{
  "attn_scale": 0.178,
  "extras": ["local attention windows", "paired heads", "gated attention", "value embeddings", "a smear gate", "skips across layers", "capped logits"],
  "init_std_qkv": 0.06,
  "init_out_by_depth": true,
  "lr_head": 0.0108,
  "decay_fraction": 0.734,
  "decay_shape": "linear",
  "steps": 3086
}
Each number is 128 + 32 x the weight over its row's rms, rounded and kept within 0 to 255. Layers, rows and columns count from 0. Numbers have three digits each. The size before them is the row's rms in percent of the matrix's.

# layer 9 attention query, 256x160, rms 0.0545, rows 194-223, columns 0-159
059:132151163177133153154078124095079074148145107073091133129116140111130120113128172111202106136099122147136148115084079149130173126099152128154116141171168091120113103093105078131137098135141169134171144085108144130075145103145132141133146080155178173066127119104151124187156155160119099116119086144094110124171155089054147146121155134167141135094187174154142110132066199113060134105138174153128104106153115106150131122149101113185140064064080102127151132136208082064116128070189159
061:077073173101083095085172100154149113057146129068136133118107136137145184127093116140131123141093095096111077070139148090113073146072103133151106088167136193086089155118110158152117114109179061147085061133101144110136125155174102120194171139068083104131060118168128117137129149152119121159136115112108138204122125099105121170142067048164135081114091077109122127179101126123101114096154115147124086175129128128130124161111124121111132154113117101139158081099148115149045103159163150
059:146107079118079173147133083110088150128154131092171193097138100108122146094116135162129098094137140138181159078143137119095145126142111153135182076107122183028114130160103124129148123133128111063123168118110211109154138135151156119183100134098129135111067179076142180118127134093104152129149078221142165147126116144109107133105083079120136136127166076110159117062173183081136126121173120104116117112118172139163115132063131140115127150109117114101050145096134153206168148127088165
093:168121058135103155119137148105136158114161145169117195142145126127133153134121084105088143140124148100152141151178113091138128131144105124075170098118082181112117195203115135064106130151115091099132117138140150131148136099113084098148091172080131129101106160174158108116128090119105128145142131163164125116106153172171110110142091068083114105158097035097109160117189078137186103104126119106121126120088166162153071124090161118124155116171133176143103149058084131231131136187058159
099:084120174142198089118096133100158137178099122131137062155110126128120086085144121130135126106116110128101134126147102141136131172092157124103052139169132117171112130111118137157124150109149160147116128144093097117110084139138147140075146129187140150192134087140115102135126148208126100095138142078067098159125143130145203150164130138145108131095105188159089130142090185165115160139121117176132142127159104122128113133178085120132098131090180067196159107183153121012077087138223096
088:086151151098184157137120135174121119135115084092149096167118091171168100118132171123157104110131090139124151102109152182095138102108135139141058168125145071150158083051117160158179123123143151139180156131123094175119101160168161165121107098171091106166144136110100137135135181122152123113125096107121143125117100088116168162095202166152166180066136219106112103109122176154097131172156123121170117139169096125095175106174098109120075133139138106150135096220147105032136142100144088
101:162158082133063127150175112103112133087150124115151155130124164150107156138155111133117102151153097094160139083104160093138131115217077105153188138131090122111175127073088129143130099179067130114108155128162150152129138077116114134173097116138122062095125147067150163114134134074156103108165163166154182107139113136051040113127121127159164145180166085129141090126153095140135103104131152163113153139113173143087147149168143132162088118166124180116115150072073119223147143091055134
114:177116056130082128158133151120091148086141122116138194111169108134145154110122068079072137106109112090111103137104154114118101093227144140172177123125108132095119151154066123117135101162124113104075150125113207101109151112126140101143068134063117138079136166130136113126121117102180086142135072092131191107132107127142087098100095138122130103184131061112085139189126092101114113082131147106102115152097157118140140139115147153169151106137089153084096152101068124213195140074074149
082:158126076110099126120117097102211124167112080111111174152110173134121129075101108171059188130058105085088129164077186163073112115107155159113117132138142140101192114122128060143112212124133151193173123047135116131122132124142104136097123062176134109123098175148109146128103124081147147134093112127122092125087162161149144141078163103110189137160123151115127129067152127106168080135128135094165187157106167149128144128094056136163114073133158185134123141111119169102120130149102134
097:117129060099147137145120105155125141092096134191110191138110055128146136091182091125115132154106140075183158135155157135081119179075097155085169111117069174156101176121164147110136125101121102155099158090068117105166098104118160080064032142082148188125133133167097121117120145091150151118143142106140124129124122186147132128152185135136159106200116057106146110116145100097095110105086190124132112094138116140155101129085180133110208132090123117117105121067100170149154119131162148
100:153106129176173150143120156129125163152154097158118146145123069125130148084191074096136138134110138135162124116116133110106113139126134124107163139161143119215164178112114149139115149134092061159132099130118147122109056114135154144091094113152121101126147119204172099089134117151160066126075112081079129168128164198159216139174125130133116100085086103077088093144148095120074102081172189193124152138185086136164146045103163132060144085087138145119134156117139093118141124119127165
102:044130168116075154122123176136188109162161138102134154101124212096141136143114083127073060123125105123104142135105109164133146107125136169104119114144116196071136190126125112143156105149084146138120118079144125142092158104152125134127138147147117099176111108123067099090161107091130133131119086139181096161157114114138143078072121078109187140142072150106192085122107155133147097165101176116180130159122149129101172125117127167180048158158065128107105080212123099112131179170104154
091:116101156113185150172138122139131071149135060179109164117144160123128166045080140125173085106167125130121172150124101147091168085084194140123164118124147123133160150120161134113169154185116122142175153027131116126106113121119089123120072136117127099172193118076144099113113131103105088087120068128117186100160100114166126105051153192139095112052179117104112109108134167100098101148105111119111147127081096107082187142132154143103148097155120147150113082136097148116167122129080075
096:109109173169050125052156124146161160163146150125179172116144159133131118199088107112086138106068086132074128122088171132134070091166122140144143158114142122141159134173152111144142125134118147107081099112153144106096143125101137124194172185097139148086139092152137084157114067174153084152144094109067145093193130095087141119185068140145111115126119089133173148165129142186038111128112116196169115193125160123090148182116178144109134183101108091112115142129126102091125120130140123
098:143150083105132194138104128163147078150081179149095111116108137132168119112073155092076176082155138152122128137072146142113150059102125120113099126111087120175121104149141169144172183162164127138102138116148091150110114137112141143092129149145153083175077135107141159128097150134173156115174122165107154113121121130180149141073195098168229162078157212101119162066170138156148136067129147138102077134080149158097125095108119134128160097127139071140107083059150171171129141138110081
094:143139143107115168128145124134155166092146069132114099114119182134111137169130100134122096094134181169157105116110141142132086139151129120107171111076129148060124092134131100069145129125080128146130149129167132149225166146133080088140164098068108132151170108117108116094155134125141157156105148177089101126122130093088125107162103149100152188095076039129196109141072124118100191128090156050118139182130079180163168171133136074127176140144086195113110084146069152173129153139156151
100:124109064193196166225106142155161115142151149104101105135167193109119125126145137119110110156124169119124085092139127132125124087163100128088141122212128196211148147111142120161089142167139091142122165128081099148123155134151156154175144068143111117145093146094140137098093115114162109064107149116131142153094130145108100104091075106128162126148132175123065216126134138130126116047120171149052143143109090134134151145055111142085130115110080071152160129120117108144097102076119137
092:181183127169115092172127114155107106108126166131142093158101113120097154116162126148141104090117137156153168125155113106106179099089134080097099094145094145152121085124072133163134137158128072136171100111095024093130159196175154113084102141146117160096145135161191144078138141114116119103177066130107151169119148137195161154177156148087148127120068157136117143103171133065195131080173131129143166111125118110123079064140092177106176068158108095187118102158157111092129114141155099
108:108158141057118149163149098137080104145094123155131104116135073127145140111143123140119128173200151140178117129120169144126193154063100163138165148068141057123166109056113137086139146119109144098140166199086127148130014140147106183096100099148144130156175137078104169124140169091119171144118128163181097117101092142147110132150170145142125196108203169160141117101160164125153134138117145048151115109123129117095153091127147095085151178134091075105079113136088114141156118129117121
096:132159129110140103112141159163125050114097141199145163182175090152095153085194065181205125169151140154197123118109092152104143170079108172138159105104165080138103142131155112077175104103149137101160161094107154121101067164114120105108134116060089156127115158120156095175127135086086165136164120147186155133109094119169128147136124148125124124113072118161087107179153163118171097099116133110133132139195125119153172118088188119131142165134102116159149149132113142197111203148133174
116:101135132046191116151155140133111173132112158184156106153160184118114107155150117127100114161152146174176112167176100144110142093116061139102186101140119136112126114103133111091167135184162153116103155180159060161110152140122119146099172079117152115175160105088119177179175156086112134126113105137203132132119078066124106093112106163155132098173144111100161167113169111139158120128068176090139097168076114186121187172111095152070064135144089140085073089141131119137145146115145105
097:069120130105154161153161115133124165124115123172159086144148126155143137165133122114147103211157142200171114165140079134156121124038078147067169090090137125089130140146132153081144155067114160110126118153109091149179136134096106128113151119134122143151098103109132153186142160129116161125151145178230083109159080120149127131172174144163068143127131179113160142139170147118167116178122075089206087129133117137136118108141128141101086182133113144125116114072097101075185191189128102
089:178069098107110158064126105104111129098111146121085103127185123080153106123152103129146136143054164143090081131195124069102131100047159145113150125158114153115090198182145104119146128127173135132098112135128214144036179109159062138161157167146106113211111086134173085127128121118158113102146150132122102139118122157143118078168119106082169136104059163166160135122130083137103109126127092096103087087074145113152138176152113147130122121143177130165091105118104155147085164143119110
104:122145106194134090104092085146139147126084179071120128149106133140070136144160093115152112116103133120076106193072146093141113122172216103138115137153137126160101116095103131142147119107116121097099126164113176087099078170124153133141106091159110151087157133174121073193130137129171118154135110063052194115139106122137112146143110103167119145033144088148127107187108151175057149098164125173126127141144127145095094095133135136123162099144149056114139188084110101182119096155106065
103:139141067170168095148099105112140119172146131065113149137091144114143140098104152142114153120134169130126037110107146126144167127167129125165091151197119129098164192097150157177105120155158090070083116129098107133101157231178180153132162096161150155173084177090111172114098156151074108125135175141070128159177113136107091163073124142203116139121150142127085120186093138129114091126123090128084132131126084116154145175086131156131135148124077088181168127073115170162110100131149129
087:106110142130091145165122167080146150073126105117090151095135110141165168144093146099117132136152050138080112133129163110120138204148165105222088132138097191154170091136121151156104133165145060173102100102123188111134144043170066110199086136136169099120120121108126123189172095136110137160056122098158146124121105117117140106133099119157127151169082163139129144152142090144111182133098119117126124124108196091150129160132181113108130133060123131082101177156096079137157151059144143
106:144124148156117077113078082119154125108192110080158136079139158123186145122084139141091130148163101078069106092102135168161151160198147150102157169134066133107119148101112122110137126124094107112154096119125146142105140074114117151220115071176097158152094096156108173135137028165111158098118120133109117162116065119117132173142092157117110124198089119150091166104163091164064172146145119118070134197119126128075155130149190164106104157121134156102121126142166116190108167147129126
124:094133206138110129111119093124124120126177043185117129131127168146046134119113163162161120119129153120092120041103134140134155129186089154111168147079204122128164106132182099119104114153139082175146164177143033180146136102096103156096146133133115147102140096181125176144156133088102116145142173156143121167126116156101121152149122163167106152175094093113195086150118146085124133163126187132164086146146162170114142129106167133102175141124140153099126143118150061107144151042119105
122:164102035165189153164165114134138133179175182116142119160116162126118169113176153149112158160143165103162096082166138111091157116121170167148096184228084113106122170136128112164089104152154081147130145138147086105112118137179088148167153073192124124186142106099095097126144155121113151140148146092062137156143114112126096134121106135120107106125118078141072168127160129162118132106155104141067128100110071169184126120124134126110132105068135119178102113088138119149113098075079038
096:192149141131123164167170149148088136130093141101158143143106152092219199143114147116167146173057156140105105130090152153140099088139200175139135094099115111174164115097106141140151152159084141124132109152114177150198096130155198120162087127177112136157167123070141103084192152134132132138178094164100145135108114089073153156053175152194111124085104145113121147188129153138116121158147150089130176118173166152163134083125061134131100181151145101134108148128129162117129138178113099
# layer 9 attention key, 256x160, rms 0.0524, rows 194-223, columns 0-159
053:141169128122168128077105134105121112142138124154106096095118175123157119116160128193104069148116128089132124138191126126119071143135106213126097103155095121139165178109214126077114163069161157131128161179078176131127104206099170148141122171142089090111117105109136120118096110094153172137143147114144149154109115138191104148123081112090122114094097118132123173113137146131095111123157073108046142164116066120091116172127143174080101138100150079207216120119158097180149120159120111
059:151139113097139154144144111125099093066163119083125113156196129129181108134136158166122155139119166126145114143086110113132087105068124166118165175084147112116089164204124120077150081110137155118113133139130123122107152072122144145081125099131100170121177107098069111120134081105128166150120092136108100090083133153120107110136171147086161142127099199139122083101122187153115181127164188027095087087143141117149147102131094080140099080169124109137125190141109176121251112126106143
067:118138149142082075146114200135163150135111104088082120122129085158076112142106094087105170080153097149089163106109137147124150105176170064113090138131107156146102096117096092136148089201065053143146126104155089168158118118122117112107135119052162158132144092175124103160180154124102170181095125109154090104149150113134158121137155114152105178182171106080174120128131120110146121146146159101183133151125139122134134080095157116194142168105096132052057077176077137075112131088138147
077:154092136113145128131088127145148183154130151110094179119135089177155156083126106100123186109181085169141175109081121130117078135191160111123104070169078177086145132128101104180151114109095160140129147129111104130143136081130102079129109147112120103149124153090165160097165184163122122160080116125103148139136163118047172153131107093192168149160169056102117169114153105139135083142138150150154172169116193128179115136110105121150095162092158201060033079143114141120120146109128147
088:093182176090146119105132069107059076112107076159165060132094162087113073151096125137166090145144192106180083148172065160174169102067113153151157139094178111124131112112136139084133160092178087134123159094133167092105119148100158169129158096166125102097144119107100129145107124087111121109148153139147110125153076138143086143105161165109073109070095202162146082128121183150111145143113122114096130097116061127080122110117151105097181098169133129136184175076160139113138099161150132
062:181180158187108053127077148128144125201122125096127110193116155139128139116111145122152107133139143137106141105165125182094167094203167084118091123108127065169159090111124099114109108214139068122136106086134143149146070135154133184163115060092123110103104111125127092146122062174127178126103115160143107140157113093141163135128139089082140127148179108143163139085130132096172139131159140097155112149151045176094138133153134123127146174078148125165154068183124109067079124165132094
100:189116049146098104117142131118163159112143182088105185119154113135123136114161147108142151130106111139119143133111143083083101173220186126128101109149081163117148098139101114181135062161084184120133157140113112153114156117144136069166102181081125130121131132153183149142161126170119106166133084088107158119132154136109097119160074078137165099200161035110156200116121064124098104118159137104121119136113198109181101174128136144134119132112133161133030119136101130162123157135103159
115:089081116159112168144147131097150121113150093086142096100161115109150132189110124150089156093093183083102162116127201126105093107088077191127121145167117141065106177092161147161097103107183148149091094164088183101093118132148127073118153159095108141202081135144080098137095093098093123153123106092106104190146157110118153139134083183143085157107104165099060132173141119155110139105089053165132077158130118090111175131113126179071146097127140100116157148186146075141109124129163132
100:163148108094147097114164112222105121133123135092177158166127159094109113174086077176084111127133137109054126081083162173142174177183085110109076114079167170141150142061139083166101122126133103117162122070186057170096131127145103147153081118158102102105084079119121144102087154160125146092130127174098080128116113154105176105075125088107163108134115104161106141073126149149101110130080095142111120109115158087089123147180081119177087119128155162139124161156150147101148110123092070
092:145168132100219136114139124131068121128164139195153158149120116122097094090149137164127153138185124144163116166135163180156110149155201143139161122126091138142113160107086096126116149103141018139156169084160114126115061101137177133104079125157139187090135148108159144142116148099157138117120096123140148036101099156150119160137126130139137075095081117096067161152116094108105101118130201080129147112144171123121141087062145121160121120154126125081054085125059166187130126107119121
106:149141139207153082163088158125124097186150130103132126196121175091110164094205103182165129154101114145140163063160103133128131131195182125149129131107149134223118142090124133164066089128119030122168105105093131074143091111155148174139102100095121124095096120117123115104110103129161095122097144112077128155103126140175154147143146117146108087151106073113093133125123154144095082118175223145092143089164110125110086108108199116090144133084140130161135162117131106112153140097146081
101:089146135178062101154090136160187186182113137115119119096150189131183113173113132104057118130104142179120198095121085151127137155147112164113165114116130179100111169122099105150130091119116152116150102117091100064095140130125136130161110172147085146176150094167139150124161119138136127094142093112185129196115143120107128092076186126066185125160093168117156105088109162128130107136140185114180108061172107095106116150122116178161079143068116127127128072150142077064111145185136105
090:170089147122133155163096166179068084107162103147159179064165172180098149132053094156128137107139159141130168075153096140109115049122128053132163133139142143171157133113134152178117055139139082100165099133183095108123144129172070153163142122111114116168140118112131135172098125135139123087131087139134150124088106059121099120073162132142125108103157129158149160091102150149117111085135137104100091054134126121103131120139105123182160140165113097075112095128089144060124160050145056
087:034124115189070145150144141127166118162117110140117127134168098158116100173105094113132139060111152134123172157156193125081076077080069175116132136136134100132087152128169146127107092147189148107082090146133139102085130134115164084095137233080139130131111110162147180179150061153130116141122126086127131160100175119109141155119099171204109134131146076057136100171108137133132159142142154180184113155138135097115137106081126160075127129100132084138136172156126072095127166148129135
099:135108128081136114088108047142153156144083146108143180111164124078156077084135165116156168134094112122083121090126095097131119113115144147150154153158091124133117084149081114124168202190173182125088105142132067114117103134138151153155158052119134168117114147098155186156159153097127134164127129152095107075118113086113122124085162114128205114066175154106064090092162132139155111099148114182128175147051074141113135096123062151134091089122118152122097138091091204167117141114132108
090:152134163099117161139173144185131127077100130122112127092158130199114127111131127114173126100124151190113130083088099136135112134096131183092160125115151146077139115165118106079126122070101138162157141133158085140191142099119149084172135058100101145133185094103107136154135106124179145128180109175167183118086092126157129113099119199152101145116085109151142059145106159075081096142165166037118167121129113172120162130148167116168080227108098148126115109161065111123166166121129100
095:148083074168168136166144114140130088117145136137152083093150160105149137093189145164143133135159201109163151134147121159141123114161080120111158141194074209152145191103177137141106112188123146101114121121065148128160152148141088150122135107113137104183059108075169082103093159112133109140178125145139147179148146143134132122135108115139125121115126159078062123118189161125116117067081146184047144116067089146170130152073106077060169130134121107153147106126125082182114133100158133
097:161135155135128142151094145184108179090171108097089126129128169143151144105140150137135106133106112094178099110125102106182153058113128148090148154133142160109136129153103146091180148110056152114154120082137095062147142111150103138091117103198148128140144150174143122078131196134176113108080121102050118115165156118129108124091155128055155158122055198140132126113145147153161156077126098212113168145145131194128158120095088144116193055175139202135092126116145174123127107100127094
092:076129158071153177143157085123096142186102119161115145117106103111155130090175126128121103127181118131114066152165130156152153133076132173131117124092122072159128151054114122107143168134107194153130152165117167163184075135074123172148102101143118083111159176075135145124133145100151172118109117143088128107130060081136115114143182188202167165150215173144154117100136105138129170135128147106157117133125148176081149136160107073063106189135120098134106097151132145162186088094138165
089:139134096091169094095164142107111113129094087105158214183110122178101138130156110123095124173171116097195113134093113149160103128078110133155150127090158119144146161131100135056122133099123105108183155098163170154129103207125155127165081167138124126132094174177108078163098167067167179093135187088141101106114080160161116117159179149127134095170103117186150162185128145061125140120101152126151096147177150134191158137149183129184137185138135086133115111105078133149112116101155162
118:126098134061116107188144156147123152137128156136152104150161174123145103136128143091123132178143157131133079141124139170138139123097049175104214122103097128107158129092078095100130118177080133111091148191127176150163113163151093152058137127119147143198135099084178081197137135047134170141120141104148087107117084094135095063100152188143136145197115085109173132119157150149187122161084156055120118111086151151136183148125114159157110187159108107119121100108092123146146139117132143
110:128174181102130070148096102099160135143087119175143135171104145092106139138159145038119097169134082173106098125160051119126167110129108102099153114076117104188137089154082149070103182134091141120104131121194132169131173125115141193154107157165188122059161117053171186151132095146160101112096180149172149112137107129117092149119167128142166117154167116123114114090120159088091102188123141075155159163136145117123076095175131087126082173111129125139128123096108068142116121157099112
087:131100112158138150139099109166140117132116163101118135128161083135111133095120096080180152125152153165116081130161116122101112158104137115173111155169142196173069128175126126101192134157080109142076137139107214138112127129116118141174163194205109172144102081134141118181100127129153143120115134162155101148069055087167093086109127082132103149119092157133138163139128092185126130115098154059145119108085124175177140183115170127154160046089139143109064104145116173152050128111145098
092:100159082159177109127133088058107106163111142075100102148114133147126150109137083097125126103113148075117119175103118058069087141155169120126107128188086092151134130079109124164084090115085096104137070150097150110091087187162156143142093145116112152131136113133151087110149131147155160175148150116076129092099109101112157120162136132157088122055100123189128129202146116157097130093119106185085137145174119115125129085126155090155078041143128116157188197088124135205135140104077119
103:097159074145152128149090121111107171197146152070168145111111132103163101108092182117119157099123182163169119102130064137102129148166133157120113163193102137094158179061140132123065104151145155119073152148142102133130161133190161135142151150162110160211086178074118146109098173110078086169141138097107127081141144115079078172061124171168133147137145122076123118136134166083099081146111082116060128162090095124154169131106144141137101158168116090122108120088138123139171076106160159
090:084054161104076178157139160087103095074140103150065133068181103137097139126106148133118123093159162097103174128126137110090164165098073138124135111164075168108114152144160145167147107125208075130056097170143184140154115082118075120101103145072143107099134140144154077087140149104141205124148154102135122118118123113125173157117109107193145153130140134141110158167116120172127204115075086181121079138087144125123195144118143110092118118056120132083121104156133089140084122101122123
110:070058159141164081117146073100132232151128122142131176107109102151131105162090127118098103118133133115139127091112130095121198163133104137168106115125147098116073134134127161187082100086102127093117148178135099110143128180173061174130128176125104076103126125167152144092114131090128104119133153147136147228095092161126191172135102104153096096157102072141168107154162160151149149181163066145080127133123079108133085128133106179095095129161072107136134091103137060148099130108121109
120:053146136142087135129131110104116094115140116131078112136038118133080146140097113180109135098207187126149097074118142128134172156151094105095099089065197108154130111073179130128133151164123142121175202136139019133117097143132122105095111163085142125122121153124111124109108160088107151126143113141129161178123130181121111125127146136176152159140121058125168071115125149085154184113141129108157126179150161142126166148106158098162186177155135098086093132090154051138103107100091158
117:138164084156165127171155153090112142150147141137151080169124184119141170075112197099140138141167143138163108105180124093073200092145137146123111145221082131098150145136191152103087121151144117125072097128127091121081143149185084179152176095144100158187126111107126122141128134135128126129134153129072136178122127119129083153103115127103093099138140086148096206122181122151113142142134092092026106118058096167156121158147136140082136120109143141199109096086126139145087086086117092
103:095083125131138171123204203147159125111192104117134151123134128098188174137228131109124162180098131171126084108064109118102097088086140183165088103107146135120100175152150131137141110115115135177138137164111175129153175207176182101135093151176135082165153139111123094083131122117171066143150107148118129138123145083095154123093117124188063179132136141102108094127178115113146154170140099140139144095175133158153166107139115146145141134119156103174094142091173141164149185138193113
# layer 9 attention value, 256x160, rms 0.0603, rows 192-205, columns 0-159
109:092178144076103147085136176112129140173099160155138181119076112154156096105145098162101152101090128142196208083096151119094130110140147142183177201097097172089153146090158126145164158142221103110127113172112098078152131111150147120151121133161093079114147162138106150114145062061154141132088110121130143166131130105138171126042150152092143141173118123090182124135126107103122112123143110091158123088170127108091071158080148149152164122129127120128118176117166127117116097114140027
112:108192111099167102095165131169131094094126116172236082130145118068109071139130089102133136109136204141152151116148161160159161126118093157107174128131070143126121151169137131142106146093099143146134109134064143130088152179172149076131105136213102150150168128167086133059124116157079139088135104143120109118114132125191179154142098134096108107185105065144128156107096143056090072065145121157117136109099138100108142153095078153141098100120067085106156162142158156137133162133142142
123:176065138148037168075062124168144079140156137122119112168153098158076144125120097158103154046094137148125123077103164117141101181129119117140065155156077137149113127102167147117159107110121149114136121182131143159108133121110149120119079106186127101184096116124159200115118166062127136181101142140127133095117166133071095088091201122125124161116134159107174060139129123107137170156139077121115153144181110128124102171131163126126177061078156113066141150126131103120152112147151066
111:106157128129156115108074137112081140061145166125109109169086167104124153080078099101150115134152144122170069051110156111105074080171149133094129119211057175127127126098113114124084131092124144100120090128121145098153141175126128093166078172106165077131105128147136114161142132160151185068074123143110103096145087178083161116117177123119122092094138118139183122092119092149121136177159173140166148118086151160127137065156134134076147142109155116071111196110101095102050086103141113
099:099160137165170138162147173143157106124152135099082135139122180098156102152130170177172135113096091128173106141162148131145156097122127133120118099145128125137147134132143130084128206143104112142170095086155065143023165147073139104132114166129099190116139160138081130120083169123132098123111118101118125109101145171106098122062089096161123064141129165083156117146130092120132186067092184169126132161073171104137106150149086117066132081053123130042149117126138111084185062114147131
100:095139120175173089160103151078099158089091133087136103183116180106113139099160124124070147149144140074094158207143088175175168106134120127055138108104140094185138066134166129114143189100163168078165128074170117095085136122163110097068085173136098132207182104132103107152165127166158118155111089121155079179167172122097131092099142089148120125136184115111099106105139180143100131123124147127147153135075102108123126169151141153184121132128161108076173095120093128116149111175105142
120:122151208183079107101121144157138139080144097168129115106096149137154046122146094167141105208179161099104151114125157164131120121081151149147130134159152097131125150140092084135137077112164138196160098152109101110180147172147120093134099118137142093092083096134106105086192114087130101158180098161081099157097130122137135142114101135111137148155106079131128171152151142169192090121148130168174130102199095134156140079160115121154079137097111201056133078172134148086088133145135061
115:164140134152132115119201069105128127129134199110169177121159183100095133149100148115163127200143167146153156132097141170144117106085110141159114081114150174076126095170105132115130128089132133116123091093148121157174152160110137135130144136151129120101079080077148092111081170158144100118121097188131111146136180105096184081123043143074106099092023109163139104148102158112088157130122099178127146150103086214137136126141100133164065138138121107095097126085131180171157138083095108
122:163111144147166136116137111160127144085126126118133124148134115145146124112082140132113095132078160105117144142157101089146098165076089152122073097157141148107119101182160158093139154119143078087117121058103063160139121192134151117119112059053086174161075080054091139100066189103110120075074090167160078187158100070158156144150156129098091156133102111181134147155118145125140146150083111131136108126121173098145135156126066145136150126161103121131080155105118236157087122104134122
112:058105107087120115077111165071134136114152153114147181122126151117191157143138154159126127132188165096178148081169171105150145114140156158104182118103139128111113092125168127158111141100166120072122145115124136060102140124114067144135142143082117158116129113158126115160115078113129168187088116106113169190110088126160137120186152102163132112171186108137164080096133167214114141128153145083100138129127166112143104101120165087090156066081131160060144159084165108139210099120194165
097:137152135107199097135077125156164157152131175166095080138165150138154126103098120121165159110179157174147149147119102119146169135195163129071104166144178099081125120132070097086094151137176115145132119105141124056090170122149149130121170168160077062120144091088086149103100129132094174125113122106079185111143129134111107196045132155130079101127195056100134105108124168131118097127185151159120134115172080109173103162148175107110077139105151155141121146057133123128129166135116087
110:100059156116122124104109150099114104094179124185160139132092110097157163073139131173135103145135125173047153115145131185143069098098080135102166160127142095131069128110113100173124087190149171140100116176120200153046125134124120143153081139114127193174119124113164060114069172128169080142140138172117120161135100114122137139092125057143093077103109106111130193137159158167168135152126137129121069109177149157159140121167128108117130089053129091088098122107087111144097137143100131
103:149143153081156143090146156182141125124135123140149128148123137161116209056074136182145144138159143140115090126126136127147142101111103093118145143097142108047086120129119050112131161127146119157173158146141067144117123031094128175124124121146182104148110140202131154152169161112103154146107123169131133180157123142149125159142184166075145120167134083132112113077148130059151112113096140081100151188076140093113104121124135147200147159098108122183130085088108145145073218173097139
112:120117116069068114114075090091116131136149148164092194129117175173104154105103103112090126163070138109152131127136125119137142088155129114112159117120100096132129129142098150127165209153178152101231091138200138103136096112137141156072125092092047054137133089154132127145117115126152070116136145076115126125076090169101084142116164112174120140102116111142116123104070099182157123142148085140145147171152120104149089116098183116120127124087178102099167056066111121130055105133166142
# layer 9 attention output (transposed), 256x160, rms 0.166, rows 192-205, columns 0-159
083:098120148151112073190142092166154096101114126080131083148186129107136096170130138122093104150176123047111111202145103126160103138098138109125053127119127095143086127164092163105135102115056142094112160090140157154095089156094132086108196185147114151129102078096197103099139098104117081145186130155155097078116106102113117151210122082144112119104107105134118136154111159157143117182074087134097146158148100123171141119178117125139139124126166158122180135095121124095133178140057200
087:098097130127148142116108142145129086226110106081062149073172123130155196140102169162141192134095124136078073142096100093101116143102143086162097158167151152151142123154104108150113125172146126060090131070150110109152159125094111158138121114022126161151112154148140086167144141160096170173135131106139162130145098073151185107115106107138071078113119132129073145140153152135149080157095159092129175137171097094117177154151070131149101162151168167144118156160074119124154185159126157
086:173132083127063109135121117144118130090151145091181112110122109159091128135135184105108127102180183140148134153138135089093100188096105174161137129141110120070092153072104113121118140103160136122207064139117167136137141072150098126150145132195076107125104077098134169101080113102160092103140172093121132171086163096158098132104140106145163227099150169165134125125116113094129178174147141078157124105140115113126149135109143120129107109099143174126043154106126161164047184049135136
091:101143166125083154132090178118115126096121150198103131131138127129133131096135085163184140150095111188157109101125145127101118052091116124137094118113173108170118149106146080112110119163157098142095055176175081111133125126085139128157128149058141123134100076184160139119122164135188135140104113072145157122133192183118064123163150195093119145156123083156126084117139151122120137110143090158178164161114119156176169129082201091100110176060127194116129116137186118093157080077148120
085:128109105152114080149122106102138094072168077108131135202149083148139146051094071088155172122156126109206128116145129138152092174149110107112091159120156135095145120082152124133087095117109117141071108091101174085159121125175133137105171121125158126078112141124140106137137115146113123124112113125179098157073099138118167106174161182084075137080152156156128214116100178128089142150201090130146130151145070166137110144124128175168144172155165154134160146146064089049180107131100164
085:158138087127105119158144153080172149116129133115082169183183146164177179103143181136155142176166168111097099117134119114134131089144160103097131099125069135077150116162135156105082159125136066178140109099102139101120159129135140162116139117099144053123077155079167191172171095085093108094174108084134129160147081113110145212113154163198075111134109201045102175123129097131136119098128151147128156128115121095135124138055123145132126131204138148136162111083145099088096141093119145
104:081142098155135107154116106134121125158151163135166053161138149138162153163074095180160086138132124137157041078096139087120098083156101093107084155137149112130068112137164120150129106150149057108102166192139110101088115179119161113130147039117175199116161116156136106131161160184128140123112102130125171110160173175123104123147152135121059118067159081157172107067146146115120148126144115119095114173083134140070116109044133142112140137163151139089140156072166127135149102094173118
089:170146099108198140116070144115096112121156065132145168147106097168122095095131077122115136091107126082122164134135069128113129206139132116115083140150122075148087132145137100115140130150148183118200137121113148107079085148153196135087128156142141158174180156120097208145147072083094123098163161110068119102115099125154118139124185128189147125119164160142084141105109114113111088110134123144110188112147153072133088184118123161110152103093136127202095067177133183096100121157161192
093:111144154113116093129081099159136166160079138114143124196156104116103138123130130135146100172185068106135143122185179128091131110047154137099164119106084129120150142130155101105141090031161137161124132147076144096116119079121167071167107150136114092129127120164138148163188130151096128169109134122130147139144092147116150138176122129100133181144219221065125142061135121156115131104184124132119067147134085110117110160137101160105094158067096104144132131108117182072135114206144088
089:128133114123109141133113123097086112131180173134106136156127148129054199094159102148145114083135159140108125110130159124057122112124190090127109133159134143140165154090153132160163122222137106119169153186105055162114083124114077125109083116146096118112137116152068106103169136137153167063039117062113111195132077145133111151110100136193153155105119128108162134136093138179152155116162121102115134122076105203153129094086141123112168117081124096092115103145138074098109094060091096
083:145113110112064172151139162054123099094078100091145198158097134178103181153170123110124115133078113105070150162100178087127103109073141119128157122090114080202085137151166129121110129125127145085171115113105200149140138135154167088108089175088132110116087125149189125204119147065147118107103088078152094150113116138117165130165113138134117096141110102082111168185160144148129072125073164119148160158125076153102160138107121174187180142173136141138144115160139067144089139133103095
096:125108137110132191187088143133108084141123084086100101072148119139131167160168092153198118159136137129209143124142145133095124173004203136158109139133160076150101134173150129160122107151171122112167237138152089120120105172100140145153158102132119110110117119067125150123135166095123123155133107131090102136156101104098142142173160146087124118112129107143121114134118109126094192150167099154158109158176172145192133075075163057117151119154171174146132130075155130102155116112125123
087:134110086207120101115090140120131139226131141129156107124135078109139092158160107115134088137117158138163185127213124144108103148136165140133157159146121133195141111102175151107123035111117162093115150084092126092095103207122120076163097159109120142059132107100110125121122064114105140082106137094133136077090095136126156160148092107166148119095156125147166172141122165199113117149154155186187114122122157157165112148139109124122088140089117103102133182162158056129192077124156115
097:157163115135084185117087157123104131081152213100151156188142165164133140111131151148102149132148166102080166128128160102097061128128121112131151095067154094111161143120110129154099184123138115145135091147104114064099164119160140162082122109183148149107131101101100223112134141125151105138045139104095101137169119101092095112095179141223097168111158160050128134110154122123090132144174124117111193064092176158105100135090137138139120118075144123083098106126169126071105112093122138